{"n_layer": 8, "d_model": 576, "n_head": 9, "n_kv_head": 3, "head_dim": 64, "d_mlp": 1152, "vocab_size": 8192, "activation": "swiglu", "norm": "rmsnorm", "norm_place": "pre", "norm_eps": 1e-06, "positions": "learned", "qk_norm": false, "attn_scale": 0.125, "bias": "none", "tie_embeddings": false, "parallel_block": false, "init": "uniform", "init_std_qkv": 0.0181, "init_std_o": 0.0, "init_std_up": 0.0181, "init_std_down": 0.0, "optimizer": "soap_variant", "lr": 0.00246, "beta1": 0.95, "beta2": 0.99, "weight_decay": 0.16, "lr_head": 0.00539, "grad_clip": 0.5, "warmup_steps": 200, "schedule": "wsd", "decay_fraction": 0.812, "decay_shape": "linear", "final_lr_fraction": 0.1, "batch_tokens": [131072, 262144, 524288], "seq_len": 2048, "doc_mask": true, "train_tokens": 906800000, "steps": 3085, "dataset": "wikipedia_en"}
Each number is 128 + 24 x the weight over its row's rms, rounded and kept within 0 to 255. Layers, rows and columns count from 0. Numbers have three digits each. The size before them is the row's rms in percent of the matrix's.

# gate: layer 5 MLP gate, 1152x576, rms 0.0967, rows 226-345, columns 544-575
# up: layer 5 MLP up, 1152x576, rms 0.104, rows 226-345, columns 544-575
# down: layer 5 MLP down (transposed), 1152x576, rms 0.0986, rows 226-345, columns 544-575
gate226 113:125113110090132157100128117147116098111179124100151128125141118097150129143074124163152128142107
up226 086:154171132126131096152164171103108106135124120110155095106101101148107158137129116117088124132097
down226 092:129124134122159128173133110098130166128102164165120165177167137084125076121131138111149142166143
gate227 111:076114129137110169131103160127102125113167126082108146133116085171153142134145084107153097118138
up227 104:117121120073122126100113153096119142135125148089095128139144120143179127131149165149159083151121
down227 108:129140124120173146181106122114124123100123105119138144115130077145151139089113129074126130159112
gate228 102:141156148129135108111115126148117115114078121128073127104172093137124167121083165099123134141163
up228 098:149132169158139134164123159141132172150198135151094149161154111144172145152187098142144100154158
down228 106:106142113132129123127150126141119138136111124083120120103146116153121155151134114134114132112096
gate229 096:126102119150133148148156127163129098103144131114155134133092088106119154167157141148108096150203
up229 094:126173162167182108141126133187132117151160080114150133123171150131153101103107146103130096161100
down229 099:163119136136124155097110093084113109098095093092150183068168141181171124117166139162118142141138
gate230 101:156148143071153131144161119112164148102115129151174172127124154087118127153128140148156108110159
up230 103:114094132149123105110118126126138155118129138130170138119133113186105162097110113087111092078133
down230 095:110106121100164116092120152117148124085103141117144100120117176114120145160137118160156106137117
gate231 109:087088201124114162120141118150125118066134146124113119159128112121134099179150118172129123135114
up231 103:087113168119115174124140103164091179106139116069097140101135085123087145142134127116095111142149
down231 103:164147153166099164121108120150147080134129108124127152100153144148131083153177110119156094133130
gate232 106:139133177130120111119145090165157159160174094138122106126121133116117140105098114120092148128129
up232 101:129118112138127165098122126130145131137111125138142186143170133095128120092139125143174105130116
down232 102:094130107150141123144129144109136168132097159144122144150107108126150131125129137138135144134128
gate233 090:093107107123103132124145090164134164095126165140115109122110105093134137141148128123166124099117
up233 091:103116126108076131143100099143122073103155127138147172117146143141163138151132148102142135128120
down233 098:153122127145105180155117113115139157147156141112122114096154138147165103121122087149152128127126
gate234 108:111136114196107164171104102132140181110147136118151129140094164163160149103116129125134118135181
up234 105:152162131135085107137119138101105121173121171119102110121169125122152118156154114141076119139140
down234 107:133119165106109158066161173111131105110143172160135135131179126186150112139064132105110132122167
gate235 099:137191126117114114130094124147159178123114122158101120157141071145084110136140128124135160086102
up235 094:121086135117094133163108150134170160138171158095181134101166134137137127168156134160124123093158
down235 100:149119100124131141143089115149132137099120134144121129138089154103134095153112162144116134131091
gate236 100:162113106128117150141176095113174100124147140134154098124129126127075087172126125091125126108130
up236 103:126077159121184100114111145119156089117101128165079130134144162117145148128124151106132110181134
down236 102:145087120165137108089124111107142093102084118131174092175143136144092115129140159125171143148130
gate237 099:104119159133132106101132128185111162153079089097103161115145165145134154125095135112120136106118
up237 098:115132119093157127118137099068123087112146154133134159112118093140114130124107110136136138144132
down237 099:122123110118079176048146124104142114158141160101115168094095095164144109133142132118146129139174
gate238 095:092133129137145110148085128085159193130106121122116150134131175121114120126122149091139146147131
up238 105:122134114127139149127081155112101199105113114105155122106130160123127134171137113146143070129165
down238 095:125085164102131091112127145147126127131138142093139137113092111167152152075061091141120146121099
gate239 097:114170107067128155125114117114156126081093133102126134120107144115126128154076109149067119120162
up239 099:116109176108119165069115109164125137130140110148114158144114131134108109119157149171164138082140
down239 104:109137124165122157128120155139126105088160152139129114161152114128130136096112118130108184120102
gate240 097:098152161186088145114122116159135111135090111124144198103130138138150118101102157133075178101160
up240 092:154159153111131146095130089118131132093135136157141153143142117140150121212167116116124136131107
down240 098:133117107090124142138132149069136170135157149147121125110088111152119120128131118119133174150088
gate241 096:138128113109110185123131121120162122121128095164089114101126152155115122117120102109147127148142
up241 096:132104094142150113106180137088104132071137102125080144135148086119181149120145154118125139107079
down241 089:143137130125113133109124116155142132164102095145141088107113121135111143124121143110152097111135
gate242 084:133117109133087141096117102166156186112164157139170128137093122122119139125119147103126112131134
up242 093:113141086113128140092119137087109172103162103148094151165125165134146108118156147142158118136102
down242 089:137120125104162112123160124140107115140091131105136121121129137107146125129085138121145126112135
gate243 097:101150123134112165111105107121116111171134122110128104100171105134094148142134099185107088179121
up243 093:113104122081162113131121130141126109112093111154167121121146095124123111116163116103124142148099
down243 101:137139119122108147125093115109121150185100135099112144162131114113121141134144130177106124138146
gate244 090:130148127160119120123129136158129102151150097131108083128125162134176129143125100113105096116132
up244 087:122083091149133161118126117133107113128124118125130140110112119113102133136101153131160131126122
down244 091:151138158161094106094163067154133138130138143118100094149120104143103082145106137120144177128146
gate245 103:128128138124095175147134119157093150103138133155116085124126163111094161151077097085124157125139
up245 102:092112087132114142118151127135106106098105169127109123180161117117127130133087146147136179133146
down245 103:117152121101132128124133086127104122108094128115140161121126154090104105141142167140117118118120
gate246 103:104133188139121130117125064095152134137147136125155094149134138131104098155132136100090116134133
up246 100:129179122134131130122065107151115187136103151144114146122106111106120128107126126124101126111150
down246 109:114124145134160145120109136161102146122135107141078170166116126154188133177090113133112132116110
gate247 105:119129146156150144113134110100098111135131168127114165140113140128133110154132129176115130106173
up247 101:114122138155107129095135122092132111128116131151129138163149171098139125103152119118146126131107
down247 107:134150132130129133123091119112150132191125139095121155116117117152120149120138153156108142166129
gate248 094:130113194096154113170121150142122109125130114112122083108118154119187134150119143131114101167120
up248 094:148147130149139110101120140132165086110091120100161100115108108124170106137137080184105079113115
down248 097:134108134093092112158095078138166136137174131159146160105093109125092156113119132116119166118154
gate249 105:183141103133140105127137140062113130133146166126111080079146103126096118111154142132151104119135
up249 102:152120148151129134129109132149195128073119156143141111154108157119148140127087116104143133121151
down249 108:105131153133143154097141114096158123124112168100131173101117110186111173147160182111160124150142
gate250 093:113132144102129120129166141110101135118150175092156147095157107114125146119147132126096128146181
up250 097:124124146105098108098074139136127128099127155140134129167106101138159150145156125150146155080161
down250 096:109134108067097116136115122107125092183120134130148061110133133140120105072135107172116126119119
gate251 097:112136089138113136128142171112144134127168100174160163122140128082195120103153091138130144131108
up251 091:119160148132113126143095103114127119090149160102160102161108075152125128139087149150140100125076
down251 104:100111119109127109117133124110118110159136127136146155096130147090148145125138138079123126134142
gate252 093:133147140115089102165131120138083106102109162141096091134121176090148190132109114172134164158161
up252 094:112168138095136129129124091132119162111154139097119060115092140116077128124113091079089134150124
down252 097:112100142104134145101127143149120134161097146169134136151112096116112117120141128183112148142134
gate253 101:130126146144104096131118124139130104109121134182145157122101126116139146151098151080111139113123
up253 096:129108116136124131128127160102152112082120165122114101157159110145087097150086155127138136085151
down253 108:154154116130115108176086142126122127126133086143113142126109127124157102117122100145109048126101
gate254 107:129116164118066137140156149153119102133134125114118122120094122123120141113172119145138123118121
up254 102:145124103127152179052130173135135130102076124136117135174144124147125105088093089140149137139112
down254 095:097158117137157146188133102140101115167161113134116152118102120110118154156137139157111143125142
gate255 097:078145137147145162131156166134137094120117135156145157128141169145113127111135101139125106169170
up255 096:127125101131110137182095179081091165146139132140100096131087111126105110123109123129111079140125
down255 101:116116148092106137120124092170118093127127115163128144189117110135114151145179123068097109103147
gate256 092:114104129103144145131112135133173124137122112113120097140146102132143138156136114115154129146144
up256 098:172130106113125115161081131096120129133124112132191165173137122159166158102109159115090122109138
down256 104:124107086158147100152118146120172169098133075162148127113163150146155124105082161090144153183089
gate257 101:139111127108161090071083105129095140127176079148126156108123126128134111168138171129096120119155
up257 095:125151118100148139159123089110113144128148139124126086145133124099140118100084149153143147088112
down257 095:112058140119127108120112178132107121096101121139104147140142129149058120161133140092085101134165
gate258 111:118122140120162106172167058128133118085097076139108103135113094155120123122129121140144136139106
up258 109:147163149124091127167113177130114149106109142090114126114141166107120118124134095082142137130137
down258 106:125149125124124126152148106106120141128143139172132134114131126136159094164123128136139104118118
gate259 104:071132094180128114092109100109209094121104110149142129121141122135122144120087148119111114144147
up259 105:097110074133147123093170109131158114194123123154119100107174116117109142101128131113149110112174
down259 097:134111087145108121143074118117147087157106124116126137178148175119104121117151156108131098132167
gate260 085:136104099115101130131124109087133141141104122117124130107114157078116189112123112143153160136185
up260 088:111159124114118122153143138091152127109101117127168146121165152122101125123098113103170069131136
down260 088:145133123103134097144150155164100130140178138146143139123104111158132111159156120141109175099097
gate261 092:122052133137125100160158124116126123119147098163139148104149120124121151135104135125136124126150
up261 091:117122143128116130146124136143156134115152134146124103102150145103125102109137102131104172123120
down261 095:108108110106151161137070119143128089109138153112144142125101141180162094107133141150108083086152
gate262 089:122118192146117135123146126129113123110105136117119069118114143073135163173131147119093150175131
up262 090:121118167135137143098161142123126166161128136127105128142132104146121162130138131123161095108112
down262 089:146136138111104107088187159102146136105146128149124125148171112128139147131119124156105118103115
gate263 098:101127106109125128137144149114138087178145105133127119127140076120156116132123169172137117100176
up263 099:118150102093137127145150148105117085099146137144128125086151131169143088106098090158132112096123
down263 111:146105131096149112137115105107103152140122105159122110120173117140122121118107162164158093113138
gate264 087:113122120127106149136131157139162132151177144119149119138156142119145143135149098147124153113158
up264 094:123093113128115135126106103125130139144124139108123112133126110135154127154093114153102159109085
down264 079:148121109152157141059130112128129152120154100149073115112112167140137114147186151121175124127139
gate265 094:107151163132094139153109118096140099135127144132078128094142140129130139126122142157162143145150
up265 091:114104124093111114136101143128128127107125139182101109118118164166097140143120095139129119133145
down265 093:107123103160124137157120124137120154130142102112125102137129136115107075102114157155182134124174
gate266 100:136090132121114123142155112095125084111128103094107138142137155121130101159132120157082152087138
up266 102:126163124143140134156109138128128110141126140112135091134125113148170166148201160090128110088151
down266 104:127149136152143130116101116167161123152124119149153164140106149144101092103096120142136151150116
gate267 087:170136122081174125158138122153095111116130108150113120136103126128112109124113125110135171124132
up267 094:123113072111141147147131126139098117111108094111079130117144144149100119133099119090135133131170
down267 099:112139142135144129127107125108147144100175119131140143114172191150126144162147119102155078134133
gate268 094:176159147111142129135139108074128155127122113148098127142106163091120114129144143135164109104159
up268 092:143114127164089098168132120125131068131107120126096120136117078115110172122128109097130107077070
down268 093:132109149139149176107107141130142167122164166079159113100152156109171098085149103123153154065119
gate269 101:103134127104137168117147103117117159144101154116127127087189124085059140144076077126116181113089
up269 095:114087096119138161142172153130113116098087101091122113115101164141093106165123108094154111160145
down269 105:103133111105128130119113132125141108127134110132113130120173128143104155122120167156175171150111
gate270 124:135125121125093134105156127117117119142123100126155155096141132103136090137149130130127073112146
up270 123:094153104101133095146144095148116126161107105166166096095102117123130135146153164179139115116150
down270 108:104130090146126122117129150098115147110119078154126098103111136145130117147108137139116159126168
gate271 100:144114055140079129133145126149119090118111109119097129112124133151120106144098151139114126144090
up271 100:112140125115165139102158138201133112138124130112130117063118131144113080089126150163146137147104
down271 105:137157106092127113157117114108088120138109144151165114137138113139150128141129152146119140090093
gate272 099:139122120077143151156119161136146118133140142134122111134132144121165137157171123129092133087163
up272 106:150132084127120144109169141174149148123092100152105104133117123148135134118126124171101088203156
down272 099:143103186148131118150154117151153112119106152094126168130123095120139085108116140131173113137164
gate273 091:169149103109132097173136103120099144117133112140123134108138121132157177132098114127120116121133
up273 097:144108113186153112200105153049148083144122132160151106137134127142147089138128141150138154145110
down273 095:144113140087154149147127145145133137096104110152113101120179163125156120141132098109147052136124
gate274 113:135119123151128156132119136132104145130110115105137116132128159148100104120152177151121153160154
up274 108:127081085109163076123119161154126123153153175107129108097106158118148156153127130129091096104121
down274 108:113119140133110124145118092146127115137113151159134130118126117094134133133119161126110141091111
gate275 103:136116115113141117128145161156143096161112123103097123126130145162150098124131111123155148101116
up275 098:148109143194122152098121161125109160129127147095134123170095171116111169150100131159108104107123
down275 101:107129116138123108142158124123146047107153112153118110129124122164107138112095156160155131111126
gate276 102:155154106143175129131164122143143172146127118131094127103153112124140089118165106119119110125103
up276 111:150130121126096105153166148133088095122120144151114112106098155118089137123142126123165146120111
down276 093:160148117108134122128132138145160153123163156096175098112137137119116130109103096161137127157118
gate277 107:111122125127158121121129085114136115106142124130144114126118152065101119097134172153083128169128
up277 106:124132114113108167134141133105168132084122128142113145101058099121151079102114129120151108165118
down277 109:132149120107128132135131117163136105088174088133078050146155133100121124172161138133102106117150
gate278 098:110115142172105099125149124151134103117101119139125142106101134111146117131138171170103154097111
up278 120:134163107096164131139092095180152094094143121123141112150130135125151141126105146139124158157150
down278 104:085163134113149167174136138126132084139118140150137131089164084171158157097132138124127132110133
gate279 081:121127150084170155165158118137116149117121109095169116148152115142129130133131144129086120112120
up279 082:138166120137136113105130156123114131132069113105096097086121116147137161142142137144143118124167
down279 074:120131138112151141132159094105131125108198117120176159160135114149161140136092106098091114138091
gate280 089:109141129119109149141143163144108161116125105166099170080171122113174156137115181129099163158154
up280 094:143157130109115134130154141125131112134138147144159123114159133156096109122089129098132128114128
down280 092:161147123115148081116135114077141115101139109110157131125116133111099160119115064121156129105144
gate281 105:129137158150128132105170168124101111128131145083127117143160142109129125159086108098091110168157
up281 110:124191124122137099163139101094120190143123119159112096117159104138125128147128194117116172133164
down281 107:130120104132129163093095138105141162154135109137190128168113137105131143132114124109126132127125
gate282 127:159161147148163135104185108094165121139130161148095149088131121160140122145088129150107118128158
up282 108:158158189068132144096123110133128190166118120113174096115160116136114149060145122089121149132143
down282 109:100137128092096113158095165144088149111151147144137144149133163117119125164186167149120116134136
gate283 082:099084162151156117086153151134137149129178145130114100133094174137127162128146126160123125145130
up283 093:147157107083129140131097067127068103149129156146140160145144123143121133134124159108134116151111
down283 078:128140137135146103122123166163111091129097108093125106121186115086156096164118123160105164098108
gate284 119:137142121105136165119117114113149161145094126106188203184133137097106123104093121090123134159193
up284 122:124134114094113134122130115104143166153097114114124177171134160124151157126115081139130115147151
down284 087:128125127106155125110149129149123135101129142153108100089116138122138148061108127075130153139093
gate285 099:082116110140130128114168096099130139193125119156105104084119117142146132153105162110096147129098
up285 101:146122104091122137147147127089106134150119104127142104124143147123114078153155125133142099109107
down285 103:115146132146151169115120158143110086182143151123078147136118141141138117073132068112106109133077
gate286 104:142140150141129110185135115123205130147107116145124094132137125125121093163125120154118116123079
up286 096:085109135129079178104110103127119135129076139102159134139144116144121130130116141125142140149156
down286 100:126147144165111193140137170147133119127143145128136155124122120137161173126147074101158121148094
gate287 094:113177118127109157123115137158105186156147153126147181116130110121106127114146141112134145149138
up287 099:121139144143113112113105103165113188084102120100116136141111131124172106117118125129128133109111
down287 103:136139178128092110150158152145143142131106138160168077157129149113144127174112189152158084091124
gate288 109:138096112113154151159124091113140126153100101120141108137126140093143161149144161129095134115092
up288 106:151097111118143161126157132118176118130149121134112117100127124148104145106115121141149144098147
down288 105:159134093145149127126145145138100141146130116092131152156103128111089143151113139100133122123156
gate289 107:155110126157150105128130143105102099143129096173098109076129160124151075127126128126102122116130
up289 111:133151125132104155134105127114124166111092157126120139180133118145118159129152171144108118159093
down289 103:110136074128124132133154157129100101159160132144149136060177092133108100137129126111155158128146
gate290 096:142127123130104138128130159118083077121149125122113146105147090145163113124136111133134114121101
up290 093:174148169146149127098098141132107140078145154112091149125116161105084115133136116089134148110134
down290 093:136144132104117122147091100092140099162094103094149135144070135160178119129084104196113048111110
gate291 082:117108158123130077101134149121145149173162141140142107110097133146142107128105141112123191153186
up291 089:178114104135116126074127137114148143092121120109103103135107101103161119123126173147124168125143
down291 087:116127137130110134109147142112139158106129100149134146101070135147164097115131084156083153138112
gate292 094:148125155113108158103122144098136115100128155082090155083114132142163112091137109109147108086141
up292 093:116126131125124097172151142134128115182121169133110122184116122113129142132086130141148126120112
down292 109:113129164155143126109100146129113168127125155103118117174134116161149174144153143101121154121094
gate293 106:169078102153100117124113138116097123140130136120173132090125145126158134158112118134152164133112
up293 113:131072151139125098168118133125136135131119146117156121143152111106177106136147147137093188100160
down293 109:112143116098138114098120137167155147108146119152164114070148135110096158125143119137100149134169
gate294 112:152154152120159144158134079120076117140094129128081092145108111134143129111141131129106141114123
up294 108:117149105158138145138168111130082132137142157099117134120116155091133146145128137145140119116123
down294 095:094103119150155157135152128092173090105096148100133157138098109150158138113149121127127125131112
gate295 107:093173098163107154130179092101130096151129139150111125136136113168091101144145110132110123128132
up295 108:112142160138119134176095136100122109124131138116120137144079113132104125119138127120140190082107
down295 101:136127104123150162127135101099147138108140139121131141142129128130156142127135142136133105104154
gate296 109:124151142177099139152132170182128099123129126087150155139141131142113127132127120119104088189099
up296 104:098125141108133115105166113137140131097091135114100148172112145101096132129141166143159153137145
down296 104:126113147092107136163136156107089139098125113124152144148170149187140097132142121118102174095152
gate297 089:163163128142087119102108130153151126148115141065112119110137144125133131099131125133133169109140
up297 095:105124125115128103091121168146099135107124127098103107155119065123152140147133140104125125106083
down297 087:109123134115144137075157170119135124142110112129127135129186176104120133134163126137137164159162
gate298 101:156162138123108139116137162117181147071156140146131135118103123102139138087179103113122155141167
up298 094:157120101143157131158100108104120093121103105133191116105145124123159117118157112094118135115113
down298 100:127158137147090125086149165161108122111153157122122095129157120118120134085152107130139108140124
gate299 104:106151150107148114143097169124121158166118118114174145126107137186139155168132129121131115107110
up299 103:163134129084144123106115121080134125103126144104113142114137150112126105101117093111132176136105
down299 106:108145167152125145129102137138152142123126158087142141128125127126131156099142119135093127107170
gate300 085:087139119153140113157088098117111146144154156136114154151155103126145101129126144152166141156185
up300 088:109155148108149160155130134114127130095124121137093116105127122132134159158148113132103121101139
down300 092:146158140148136151113145064160167097152128148153123144133128157135134117152128107080118131112107
gate301 105:140092141136131126115127077153127163136169136103109105140142085131123122089118162142139154136146
up301 113:107136110097140176125101151131120152134130114131128118162157131111147155067117129123137092128111
down301 109:116102129117098165113120126118089119060125112091101140105163133139125153128130151128080156133130
gate302 094:159108121128122163124162096121095119165133130143126101148105103129168133110117139141147140124178
up302 096:124118102130118088136098123133116085107146130136135085163155169106111108149116126150142144148128
down302 098:143098112136121164125143118135167146075132155148110160098114130173170077133164113093144081087117
gate303 096:139117142139156118123167122109145135171159140113130106131152087131142146145115149141058124129104
up303 097:183085134122108150148128147129117086133113109153141113173137133043129128160129141085140124125150
down303 099:112126130137122106094104158129126116080150119120112065079121127147163139085103136134108075118083
gate304 090:172093128153163109123132135108097167046118080148135142152169112096110141123159136117105107140073
up304 093:115124112146141102118094121103122153111146163168133142123139168106118116163109124116115141086124
down304 079:125149135103101120139124098141108117165133141119144156133124139167133120117100155126112142135145
gate305 090:125119182155165152170115128146116172128112117139144152165126124141142184098141099134130121146141
up305 099:141096152147110108129116159078136155165139100149116121125130157124152131120163159122106142140132
down305 092:134180127135138123175116138165125139098135152121142130118122123098115120131114147126133166121145
gate306 091:147102118120159147166123151091107115168132142138139112097092090109151132114108121133129133080096
up306 097:135130117150115129123136113109124124109156101136110113150125152122092127082139083137107114145117
down306 095:117122148143138106076157124110117125141136101104170129109115125118166089147107130167107115131137
gate307 097:089138151138151168127175123149139170136144140161151145122159160141124169093088133106148151074127
up307 099:122132119152138123130135105100115111119122105146157163134127142120124145115119107107104100109114
down307 099:171122137126083087109144180133188129133156110118130146117162087170120112130134115137089129147110
gate308 101:138092168150105154142128113178127142140115126092119152131120135152152134163141106090131114103098
up308 101:112127144139121146138126129096168140145161116135094124150088112120154129158124088092148120088112
down308 095:174119132157150130133157095103123141152105093132160149148135104098103154100117139135091143170123
gate309 093:119146133151152178140115116155116146124158136152131152141159136180097122126184149203081093155125
up309 098:181105121144136101146098097112145133137133105149111116165129131148160096136110139108110105141102
down309 093:144087120124129167123110111131143099132120124108166150134209159159136114115147168154127152116130
gate310 103:159181125072119134131123160146088072135128146134129091083107113108146153107125108138152130139147
up310 105:137113135141133147115145152153136156139129163110131118101131091144136111147121134135076094149174
down310 110:120131102122160130126131089139110181148150159121138122100102167111128166132118147136152117092131
gate311 096:127153149110143094144166087139123090130162097139189125118143126139143119146151164120115103144124
up311 100:163085108130124144159136154140140129128100123178131135143082126150150105154135084118065146104180
down311 101:130181110134151134106139135118130150121099109145135126092131110078095107119098186147163159125132
gate312 101:127119100155104147123131135114166103129113124116127170106128108130115098166154092109110087125150
up312 103:111129113120120091144138162147159139149095134115133167079139126135134127150162138128124140084141
down312 107:176134110083128111111125116108113132137145123148085148138125111142122165134127091140139118121095
gate313 105:146103121145126143142114138129146085071138135120120142095127141115107136147108135140098081149139
up313 103:140116115152075111130120118137120139139117113134119117112142118140105085104167094150122119151100
down313 091:148150148125188165147103123130164171129148171113141133150120124153160150135114093125143152118130
gate314 108:131134198164130099119084157147087106134118089109126106109107150117111111178159147130155133104134
up314 100:126118153176171076119163169146092106145090125125108139151098104123131107168134130108140103120121
down314 109:141124124153163133123086123129152120113101112106084095090131138140136096097117114098116076142117
gate315 094:113130122128113066161136130110153117103137135145102127163105127081122103152071128146111094110182
up315 101:095131070157147124134134112159081104064132140134158143133073129104124097158125119135103154119096
down315 099:136110126138132121130121107111144147116107112099103138080139140175128135085098123076161119111143
gate316 092:122097124123114153084141160110108128126141128084104143187127097088134152148135115132108123104087
up316 093:128145107151103143132081113173137163130175124146101142098124132137095141157152131160111125112155
down316 098:046176122090093120123138083112131144107092098128108121089112114158121124144139125159135113100102
gate317 087:130148120145155131108121117149109139148131127123148126104087128123123140144145133157153098170140
up317 089:155186142155139090096134144132120129122148137128128170144126163122149141115120131131108094128100
down317 085:115121097154099151101123120102147083159107152178090130141124113180127183126137121105093143090121
gate318 104:107107110165109130080123136142157088115090110127096109125105116132155152164127113100112071164112
up318 105:123094108116091138114131140131108126162098130150139136128089133105151146107120176121132163114143
down318 095:135146168141115136112062124109123139114160111103131137142123127116120139110132119136102150155073
gate319 107:133183136141143147085107134150159131147167137150090145120149098129146154152110124139141150139162
up319 101:149155106133123129158156098128115131145110069141117107134147129121145166106119120114112113111127
down319 095:176103132140136128115114159119149118140147151147143133089143106179090113133130109116145174157133
gate320 099:121109140092130148147169129120135130153093098104125131083113154130152150087102149079123103110134
up320 104:148166093136145119099125146129126065148142119093102114122171120135114122195150104157120135143132
down320 096:137117149135092143165154124111127107098130133119145132097082134104132117129126124165107137136167
gate321 096:116143130172120088115186114123162134099099129146135094173118146129132145156178093130111139133132
up321 095:100131080097102091170139130117165145124141105166132150120102147101127113155149144132131159116122
down321 106:071120125198141086104130120089101127090102112155152135137121129145168154134140112131114121119090
gate322 088:156165120141165100111128097125100101113155148082142110112146175061142103113091122153120130132151
up322 086:151118152106128159094149119164115114092119145162173141121169117127169095096170114115174138110154
down322 082:097133062120109171151086140134126097070105131072136130122141128174125157145131116136115108109097
gate323 097:147163160133147138134139146156111109118092164148177168070093164150144111160172140140118120095169
up323 101:120090135107130123205101125156103105157126113104136133150112120101132133119160134143104134109101
down323 100:172112141121103131140132137107119136077121150148115117156141128153157129144143133129124109085143
gate324 091:147081103135119137126131086145153108121109124142126127136127095142154108184117116119125118123152
up324 090:042108131124141089137092142075150115131136136091149149181124102101114161131124130085102138128114
down324 093:135123094128158115109144090124156121154160110167113146161117105132164091144121173134136162142145
gate325 097:120116145161131095143166155090125168102141124144156142133144109067097125146071092071141136140093
up325 098:124129147123153116144111147112142162098122100113130134127151101153135147107138128085116109112132
down325 096:136115134153157153125120133153107090080103107111063179093134161126140105137096146174107109143120
gate326 091:154104110148116123128137092121133123141112120159133129079117138130114099113128139115131128111105
up326 097:131122088118167104111147138150125123134122127145145163110118102121156143116129170089161120157114
down326 104:152120137135113115111168151110147113097110139137136138123127135165177056156121147146083112114142
gate327 113:140092142133122107081114138147136108155104124143090112127151141151147097105093163130103123109176
up327 107:134071125149120106115101105154120113114133101152103176191125171091107167110120135165141174170146
down327 092:120116111140137122123134144106132134141111140124076175132156134116144108132141141135137116111137
gate328 118:118114118155125144144144111116137164129079127129118148092113101155107153093158124094135118132118
up328 108:147152165125094141151119088124104106139065149129127116113132133109108151124096097100171136135118
down328 110:120131143123095100142096105141149050127139116120109148115114119112116106105126145103135125132155
gate329 092:112126183154086130148121132114154151149137108171114101121085152187088111123130100137144138155155
up329 092:150119093098111105123070167143112118140154159104136135105144161104143090172101110122136131157096
down329 099:180147141089062173131115094148157149116122149124117122084133126129130128144139126179140120111079
gate330 096:130121125122110126134154132113086160142121090113147091087133110114150124105124109158085134199109
up330 098:127151116161123115156148092118166110098124106144083097118128135124120116189139112119146079113158
down330 090:147102139104136149101090070114126135147106125119163171131125151154137177078148104137096132144137
gate331 103:156105169125141181095217136110164171122142112102113082134099132151173152126144134152139114106114
up331 103:138138164137121133107130090150110124109106127144129167133113116160124154138150115106155115110162
down331 103:147096121111148108118142149094107172155179138103115110115132157096138136091125131152099131140169
gate332 094:124133139107122111124132123105126114129171125142152167136125158138146160079129101123133131145092
up332 099:146143105143111114128152096179140112100148102167141118121103155116123101155131138145126116125111
down332 109:133096118145131132171085139152159183088145089132124115150150147128124126136106161125101083093111
gate333 100:151141122159105108154096129121133105156146141131163136146140178105117113182116142106118107126132
up333 104:102149117085153130119115137138135146081141140151124142156130058088135078138138102145140163127145
down333 103:090135117113105146136157155147178113115099105147125104134086161099140109129128109159150135139073
gate334 102:115115165098130121130121145125105128115134125153162153120128103113110097115134115151116185155135
up334 096:135124162120127114132078159132144150111143115151159131147137109183101119130086107143143104128125
down334 100:101078124116130176143131113115192167109117133118150147116138099127103114171138163096083169144161
gate335 100:129125102141096151157110128118113115127169145107131104146157109155143127086116094125145108172129
up335 087:147123111149139106131104105142168143135150125149103107077133145121094095105160157149114159118147
down335 096:150110161153130145153118106119155111114099158124149129144116120188105154127125156181124162088144
gate336 108:132147162111090134104151103106150110115176144120146138154144118136124187133119131118119139118129
up336 106:121126132124137157092131111099161117144104150106113106129130192144142135128149143161121106139084
down336 097:134144120125110133128149125135089147106156139143143125136113112147138188108113124142171156151119
gate337 102:109136099077107124090111109173110139145123122075131116133118126126147142123152116151146141116121
up337 100:087109103110119137140076108178104130112137145125092128126143127125079158120073136141127138135118
down337 106:133189163102135143150115131109096138098140149088155137158101092169151136128119106115181123120102
gate338 102:104140128149155151112129061135139118114138128104141102137090136106147145116123146100158103114117
up338 105:094146143114135111096156124141122126110084133174066111110136133110094121180162138092145117123105
down338 103:131117143124128102136135138147139127096125157111094133127113096113102117140140148106175075170131
gate339 109:146155117159161124141116164132077118148162151090186115085076157133146126115096149148128107096102
up339 107:110141103140183125159127125134136076115161089104092089105157059076122104116143142170095107131149
down339 100:101142130150108121123094127139109121144111118125152132145144096140117160124099138162131118105142
gate340 103:168141153110109121135162141123112135128185117061148110151120176083115124131155152130110103123122
up340 108:142090105127153124127104129163142114184097117096128110137124117141133141136118163130148171124130
down340 104:109125108129090141122127164126137137146160089166104167136110139143150118129123136124130123101104
gate341 102:178162172137163096145131122119127118103104154114121105124140138114140137148128098134112172159131
up341 100:118148124108169120132115125158137111124174082138107155141138109137151111125115128131098141168164
down341 102:137068141160115108131098095137105143093109135135115158085057135127096161106115085114159107130154
gate342 105:080101135179145140123096148162135116148117142110136091120064188135103118150116128141111127138121
up342 100:145098168108109131121123108141123150114139131132151063093122141120099138118123131125138116078140
down342 104:097125122120091150142102108120101125150164108122175127152106114173125131196132117136137151113104
gate343 109:116153117163136147131094150172117145151148132107140147111135186156135144107141111136121167150128
up343 106:183143080079081125132148163147130135109147129104101116135098145150112119126119147088124149116129
down343 108:149137146139148135143101153123137112092088139164139117099134116069112107126129123139145097110154
gate344 104:112176144132137119130135134109153119123153119146125085103110114197099175119165098130109163113116
up344 106:142104084103180134098139109106118142118118103158123149108116088114165079153088080152153148138113
down344 102:153094143113141143157104104128171152132151160176119155121114136120122096109140120124087163123101
gate345 094:120135083135124132145133138122103169104108097078131148110080106110146095161117135134107117131154
up345 095:130129148098133116095122128133121106134154150129156117123175162107131180126100131157159112106150
down345 100:142111145087149147126157130161098133118148140134136133129140127146120163151133113161132134103146